Weights of a small GPT-style language model, trained from scratch on English Wikipedia: 16 layers, biases.
Each number is 128 + 32 x the weight over its row's rms, rounded and kept within 0 to 255. Layers, rows and columns count from 0. The size above them is the row's rms in percent of the matrix's.

# layer 12 MLP down (transposed), 1152x320, rms 0.103, rows 855-874, columns 160-239
size [ 93  94  84 130  94 101 111 100 101  97  96 101 103  98 104  98 116 102  99 104]
[[137 111  94 118 113 139 137  96 120  98 136 197  89 152 169 130 115 179 123 119 132 144 123 159  95 190 137  91 145 152 172 168 136  53  93 122 144 148 118  75 101 132  65 133 109 148  95  98  89 149 134  88 181 143 148 100 121 117 138 130 132 131 167  45 128 119  60 167 119 110 125 108  76 155  46 122 111  87 142 105]
 [154 152 152 120 162 106 122 172 121 162  91 127 162  98 109 130 129 117 109 189 124 104 112 137 178 135 119 187 101  91 130 138 171 114  97 131  75 130  92 115 109 172  48 178 115 180 159 134 152  27  97 179 106 153 120 135 109 129 123 122 118 114 101 135 163 123 158  76 108 144 170 204 134 152 144 123 123 120 119 120]
 [113 140 171 142 147 121 113 147  74 129  94  85 195 145 119  94  88 135 104 103 109 106  99  58 129 140 102 139 104 148  45  74 134 143 174  98 122 155 176 136 157 124  86 155  79 147 132 131  95 136  85 116 169 152 168 168 144 113 114 177  87 170 143 143 146 101 120 140 148  88 106  86 147  95  75 170 131 154 140 150]
 [ 46 105 104 103  82 142 133 132  77  82 204 123 114 141 157 173 137 106 116 130 151  61 113 151  64  85 139  94 145  71 120 166 208  94 145 160 156 116 134 134 122 196 122 134 111 152 141 102  93  54  82 115 120 142 120 137 141  80 176 146 107 134 163 156 132 141 104  79  74 171  83  63  88 105 111 125 123 134 179 177]
 [161 164 199 123 148  96 114 151 112 107 117 119 116 162  77 129  71  90  47  96 149 119  97 173 160 133 144 195 122 133 118 146 140 121 112 138 115 169 134 157  88 128 136 123 139 104 161 130 150 111  72 224 163 126 100 151 111 205 103 107 137  99 145  81 133 104 113 115 110 121 114 144 120 126 154  64 164 150 119 122]
 [133  83 144 119 157 129 115  92 146 148 161 103 128 123 139 170  85 153 113 143 118 123 109 153  44 135 138 126 117 173  95 173  96  95 151 142  83 107 133  94 136 164 177 106 112 151 110 120 182 105 152 171 107 130 158 129 132 149  95 122  71 135 121  80 159 172 143 115 159 152  76 148 126 118 101 138 101  72 103 116]
 [143 134 115 165 171 114 138 125  92 141  81 123 152 130 155 106 171 107  96 150 128  73 110 123 121 185 128 157 179 140 109 126  90 162 114 100 172 124 132 118 151 102  77  99 134 154 139 108 129 120  88 111  96 130 104 138 113  93 131 147 165 139 129 159 105 169 147 136 172 192 122 150 131 121 144 152 128 154  82 130]
 [101  48  97 129 157 103  90 129  44 174 179 108 126  94 123 102 162 109 129 126 134 153 114 106  94 107 114 130 188  71 166 158 201 184 118 186 167 111 166 100 156 153  82 131 132 123 102 162  87 116 217  88 118 112 120 175 167  81  89 102 195 157 154 158 138 133 180  61 149  90  76 147 160 144 109 131 124 137 103 118]
 [172 131 128  97 112 122 182 193 109 106  89 117 129 163 130  94  76 112 137 123  75 175 133  74 121  87 122 140 139 190 149 133 136 120 153 159 134 109 144 120 124 122  96 122 129 125  70  89 111 140 155  96 113 154 128 131 133 175  87 118 130 118 154 127 129  78 123 126  94 149  35 134  59 127 125 151 162 150 111  93]
 [ 86 160 152 117 158 122  97  96 142  94 125 118  60 142  98 150  79  84  99 147 111 110 139 107 119 148 136 131 106 126 206 204 144 109 159 179 108 134 103 119 147 151 120 116 208 143 148 152 102 100 127 149  92  96 125 135  82 197 131 146 114 182 162  70 114 205 107 101  88 131 102 128 157  86 128 186 133 139  92 164]
 [139 142 102 148 117 117 118 125 138 118 136  80  97 119 137 130  94 166 147  94 154 156 125 150 134 103 125  53 165 126 126 151  90 122 172 104 133 163 111 150  94 138 163 139 159 126 147 159 207 117 109  87  60  69 125 158 193  91 122  46 134  59 138 164 117 134 153 123 143 110 217 118 116  65 117 114 119 127 120 204]
 [128 129 106 156 114  90  69 104 187  55 106 118 116 102 166 157 152 123 139 103 109  96  88 127 161 137 133 146 126 152 142 155 100  47  94 136 135 147  71 119  61 139 174  90  99 153 121 129  88 184  95 148 134 149 164 126  61 136 108 143 129 130 201 121 159 115 124  92 174 169   0 129 122 133 121 138 106 121 141 122]
 [137 139 185 107  36 158 110 139 112 104 130  97 126 202 129 154 151 162 144 149 120 166 144  83 126 132  83 157  74 126 158 163  78 176 150 142 115 127  50 126 116 148 119 132 141  93 139 112 162 116 158 162  56  55  91  88  65 164 139  98 118 158  84 110 157  81 102 138 104 109 172 166 171 105 132 121 132 155 142 128]
 [123 125  99  90 103 204 109 150 158 120 185 116 132 162 123  89  97  90 114 180 173 137  48  88 145  84  99 136  96 103 127 106  54 113 128  94 129 140 100 137 149 166 210 147 189 109 193  98 124 126 155  41 105 144 124  91 133  79 173 172 171 141 185 107  66 135 164 104 153 155  60 130 138  90 103 112 119 105 186 182]
 [174 122 164 155 150  11 134 112  97 128 170 106 215 123 128  92  73 185 162 116 160  83 134 122 164 164 118 189 100 152 140 194 107 164 123 128 102 176 116 146 127  95 102  91 149 185 115 128 124 159 146  78  72 141 124 114  92 141 139 178  87  96  86 107 202 146 170  65 194 139 107 157 116  64  85  93 129 102 149 135]
 [119 178 130 181  91 120  66 149 137  98  74 123 112 118 151  91 110 195 129 156  74  89 122 142  86 136 141 132 136 155 206 193 141 108 136 176 120 100 131 138  59 147 152  70 122 118  98 169 121 104 118 164 131 137 152 103 125 160  87 127 116 145 164 137 141 118  78  99 133 148 234  94 114 121  84 178 105 142 154 114]
 [ 89  93 130 134 134 139 115  78 142 203 134 107 164 109 121 161 133 151 106 179 138 131 102 110 105 133 171 144  61 159  89  45 119 138 189 131 148 173 137  65  65 111 134 130 156 165 144 123 146 118 144 125 174 124 174 103 115 124  72 135 108  90  76 143 101 110  67 174 147 126  28 138 157 124 152  99  64 156  54 107]
 [109 153 109 132 132 109 168 125 145 107  85 128  85 138 122  77 134 132 101 117 164 180 132 115 156 201 108  62  59 106 144 103  98 160 160 125 146 110 122 122 168 131 123 145 148 102 116 126 124 137 181 138 161 107 106 186 100  82 101 151 124 128 114 101  92  97 115 178 145 112  77 168 196  95 141 172  85 168 117 137]
 [124 139 156 119 123  69 111 123 134 115 180 101 164 133 182 111  45 170  54 160 199 154 227 102 101 173 113  75  98 123 188 108 138 167 185 149 117 119 120 133 116 123 106 157 128 128 107  98 118 107  91 122 136 113  80 128 162 134 136 121 143  99 143 110 166 158 155 132 145  77 230 139 116 141 116 137 152  96 119  94]
 [104 170  89 118  83 199 206 103 122 187 152 182 143 164 120 114 131  75 138 143 123 153 187  61  42 159 148 153 114 108 126  86  88 101 132 131 124 131 132 141  88 108 188 150 138 121  75 124  56 146  69 191  77 122 119 141 152 135 141 141 123  90 146 146 164 109 110 146  96 144 103 136 131 118 168 125 189 147  68  95]]
# layer 12 MLP up, 1152x320, rms 0.169, rows 856-875, columns 160-239
size [ 97  91 121  95 105 107 104  98  99  97  93  96  96  98 105  98  97 103  97 103]
[[103 131  81 102 122 159 140 110  98 150 101  79 119 148 188 124 107 149 137  59 122 136 143 104  90 122 106  77 168 120 157  75 132 128 139 156 125 143 135 131 172  84 166  79 130 125 166 111 138 169 113  97 150  86  94  86 194 107 112 124 157 200 143 145  80 154 117 121 145 131 106  66 128 171 171 107  82 106  96 134]
 [ 61 119 163 162 169  99 123  81 122 133 145 143  65 117  60 140 148 129 172 121 128 130 122 141  84 154 119  76  90 109 172 169 125 128 168  92 141 103 142 142 143  53 153  94  88 118 126 137 112 154 105 119  65 124  92 105  92  86 152  64 169 107 107 147 134 192 108 138 141 130 138 144 131 147 137 104 131 106 110 108]
 [132 121 113  92  71 147 126 172 142  35 130 123 127 106 153 178 129 127 105 106 189  87 188 128 143 110 134 128 119  50 197 145 134 126 136 175 160 181  97 144 148 171 138 200 128 137 155 147 156 104 105  84 197 145  88  93  97 137 145 119  86 109 147 129 110 166 131 107 111 141 142 123 137 112 158 193  98  53 139 199]
 [119 111  95 146 130 139 119 107 103 116 127 104  82 105 148 132 143 171 142  80 125 124 127 104  83 152 127 129 146 149  97 119 146 119 170 113 106  91 128 100 166  85  84 131 155 133 135  64 120 134 155 129 178 128 173  47 142 146 139 149 151 125 117  73 141 169 151  89 131 135 123  88 136 105 181 117 159  78  68 134]
 [135 122 145 162 165 179  93  89 119 137 132 107 157 168 117 192 108 129 136 167 129 121 141 159  89 143 133 164  97 134 118 168 144  97 153  94 202 117 135 127 149 134 159 125 131  91 134  71 169 155 121 146 104  84  89 112 127 107 134 130 115 104 173 144 129 167 162 147 172 133 111 110  63 117 168 112 110 100 149 156]
 [101 144  65 101 138  94 136 141  88 126 130 104 153 118 131  81 166  96  78 106 118 116 134 102 158 171 108 157 139 123 126 165 144 137  81 124 129 165 144 119 114 118  88  92 120 112  83 183 173 118 186 145 121 107 157 169 131 101 126 171 115  97 129 152 153 117 132 212 155 118 113 137  83 104 178 164 108 140  76 151]
 [131  91 113  63 141 123 186 121 168 180  77 122 107  80  99 177 100 153  96 168 155 128 143 133 194  98 120 139 101 124 102  95 156 156 152 132  78 149 130 148 132 157 173 169 131 163 140  73 138 150  61 127 159 112 153 103 111 164 132 174 112 118  90  85 131 131 119 146 142 155 122  34 149 127 154 158 127 100 102 176]
 [ 57 186 139  79  89 154 138  86 149 162 137 120 143 126 157 102 119 109  85 118 178 140 132 181 173 134 108 106 151  66 140 142 104 169 102 129 133 146 155 117 126 119 140 148 112 123 120 138 116 115 158 121 160  70 163 105  71  70  77 178 148 187 115 102 108 109 137 144 127  80 125  85 182  86 151 128 167 124 156 103]
 [ 54 178 151 107 120 125 124 195 119 135 113 136 158 139 143 106 153  87 136 128 187  63  96 139  91 171 161 163 128 144  95 109 164 107 140 145 114  97 126  51  90 151 132 151 151  82 126 131 105 154 130 176  83 135 161 118 158  72  87 157 119 140 138 127 108 145 113 115 158 102 118 156 150  84 105 188 109 165 115 101]
 [131  71 101 148 206 134 133 120 146 145 137 181 204 180  68 145 143  73  71 123  95 110 143 137 121 110 159 137 162 135 102 115 127 150 139 158 161  49 141  78 151  90 111 137  93 182 137 145 113 132 129 128 162 164 133 129  57 161 156 154 151 174 157  97 102 176 107 111 135 113 130 132 133 202 124 151 183 145  88 133]
 [122 147 104 131 102 140 142 141 149  60 127 110 117 120 106 181  61 148  88 111 101 136 101 156 147  83 111  78  78 105 120 136 107 157 111 152 159 111 150 166 170 157 136 129 146 154 160 159 145 117 134 120  71 112  88 123 136 119  96 105 161  72  97  96 142 183 127  96  90 160 128 125 162 145 122 154 146  97 148 123]
 [151 132 138 100  94 144 160  94 104 159 117 107 149 188 116 116 130 184  95 117 110  45 133 128 113 108 105 136 134 119 110 143 166  90  42 118 214 124  98 181 129 171 176 169 154  76 161 113  90 125 157 107 129 124 137 148  94 119 192 105 131 135 156  83 114 105 149 160  56 155 129  97 163 130 152  91 111 163 138 141]
 [106 109 100  95 130  69 152 106 135 105  96 148 112 106 145 124 119  93  95  48  94 106 180 146 154 125  63  85 140 150 127 137 139 132 148 111 128 100 116 131 140  39 102  98  92 178  56 136 126 136 126 206 198 105 107 118 158 138 102 132 115 144 170 120 152 160  95 141 127 140 158 142 110 133 169 107 176 144 141 105]
 [110 165 110 179 141 159 145 109 124  78 116 156  80 154 152 188 213 102 131 153 161 147 150  97 119 105 126 111 135 129 126  97 146 120 123 141 189  55  72  75 111 158 160 121 136  94 106  94  95 110 151 197 180 136  89 126  58 145 133 143 122 148  94 171 118  99  68 113 165  91 143  99 155 137 113 135 179 169 144  97]
 [135 146 193  98  98 128  95 124 101 127 105 170 158 125 170 100 121 155 139 108 156 155 143 115 207 189 140  94  80 165 113 159 128 137 134  83 142 106  86  55 123 134 111 132 108 139 154 123  99 149 139 150 130 124 139  96  93 120 121 116 133 162  91 175 118 124  96 144 127 133  44  87 100 172 156  75 109  89  79 161]
 [153  58 140 149 145  92 144 144 115 148 123 118 143  59 129 100 125 102 139 119 103 102 142 145 184 109 110 149 128 124  97  94  83 183 118  35 162 145 187 152  88  94 189 136  65 100  76 139 110 120 166 138 140 172 158  72 112 131 106 105 135  48 136 123 122 135 163 137 169 113  96  87 116 149 109 150 112 143 148 135]
 [ 72  96 142 143 143 182 163 111 106 140 159  84 114  97 181 183 135 136 181 129 149  43 131 147 133 105 162 135 155 161 134 171  78 124  85 169 142  82 171 131 138 140 162 139  75 207  97 110 148  83 183  71 148 139 125  76 141 166 109 120 110  91 137 174  94 135 116  76 175 123 143  74 102 119 106 156  88  89 136 161]
 [129 167  65 126 135  76 119 131 160 117  97 164 128 156 118 137 178  68 158 112  51 104 128 146 131 127 155 143 107 129 123 173 147 129 119 125 166 127 147 144 153 136 146 158 120 162 213 126 143 162 163 152 111 113  91 139 101 142 107 122 161 148 132 154 135 147 127 108 157 146 134 155 131  95 137 105 148  80 128 116]
 [114 130 135 136 138  72  91  73  80 130 105 104 106 149 115  80 120 176  86  99 144 127 106 147 166  94  94  79 191 149 105 140 199 127 133 122  93 176 165 116 126 117  78 157 123 152  70 159 170  88 161 129 138 118 136 144 137 177 152 156 160 133 118 174 152  94 109 106 173 139  75 114 139 142 114 107 109 102 135 127]
 [141 128 152  65 142 185 187 139  74 174 251 169  80 105 174  74 152 121 136 145 147 103 143 145  82 140 117 159 131 159 104 186 110 142 121 149 139 139  93 134 111 105 126 118 103 158 100 129 164 111 114 111 170 118 164 126 109 127 129 124 118  84 151 120  62 162  92 124 136 114 139  93 155 169 117 136  63 146 136 127]]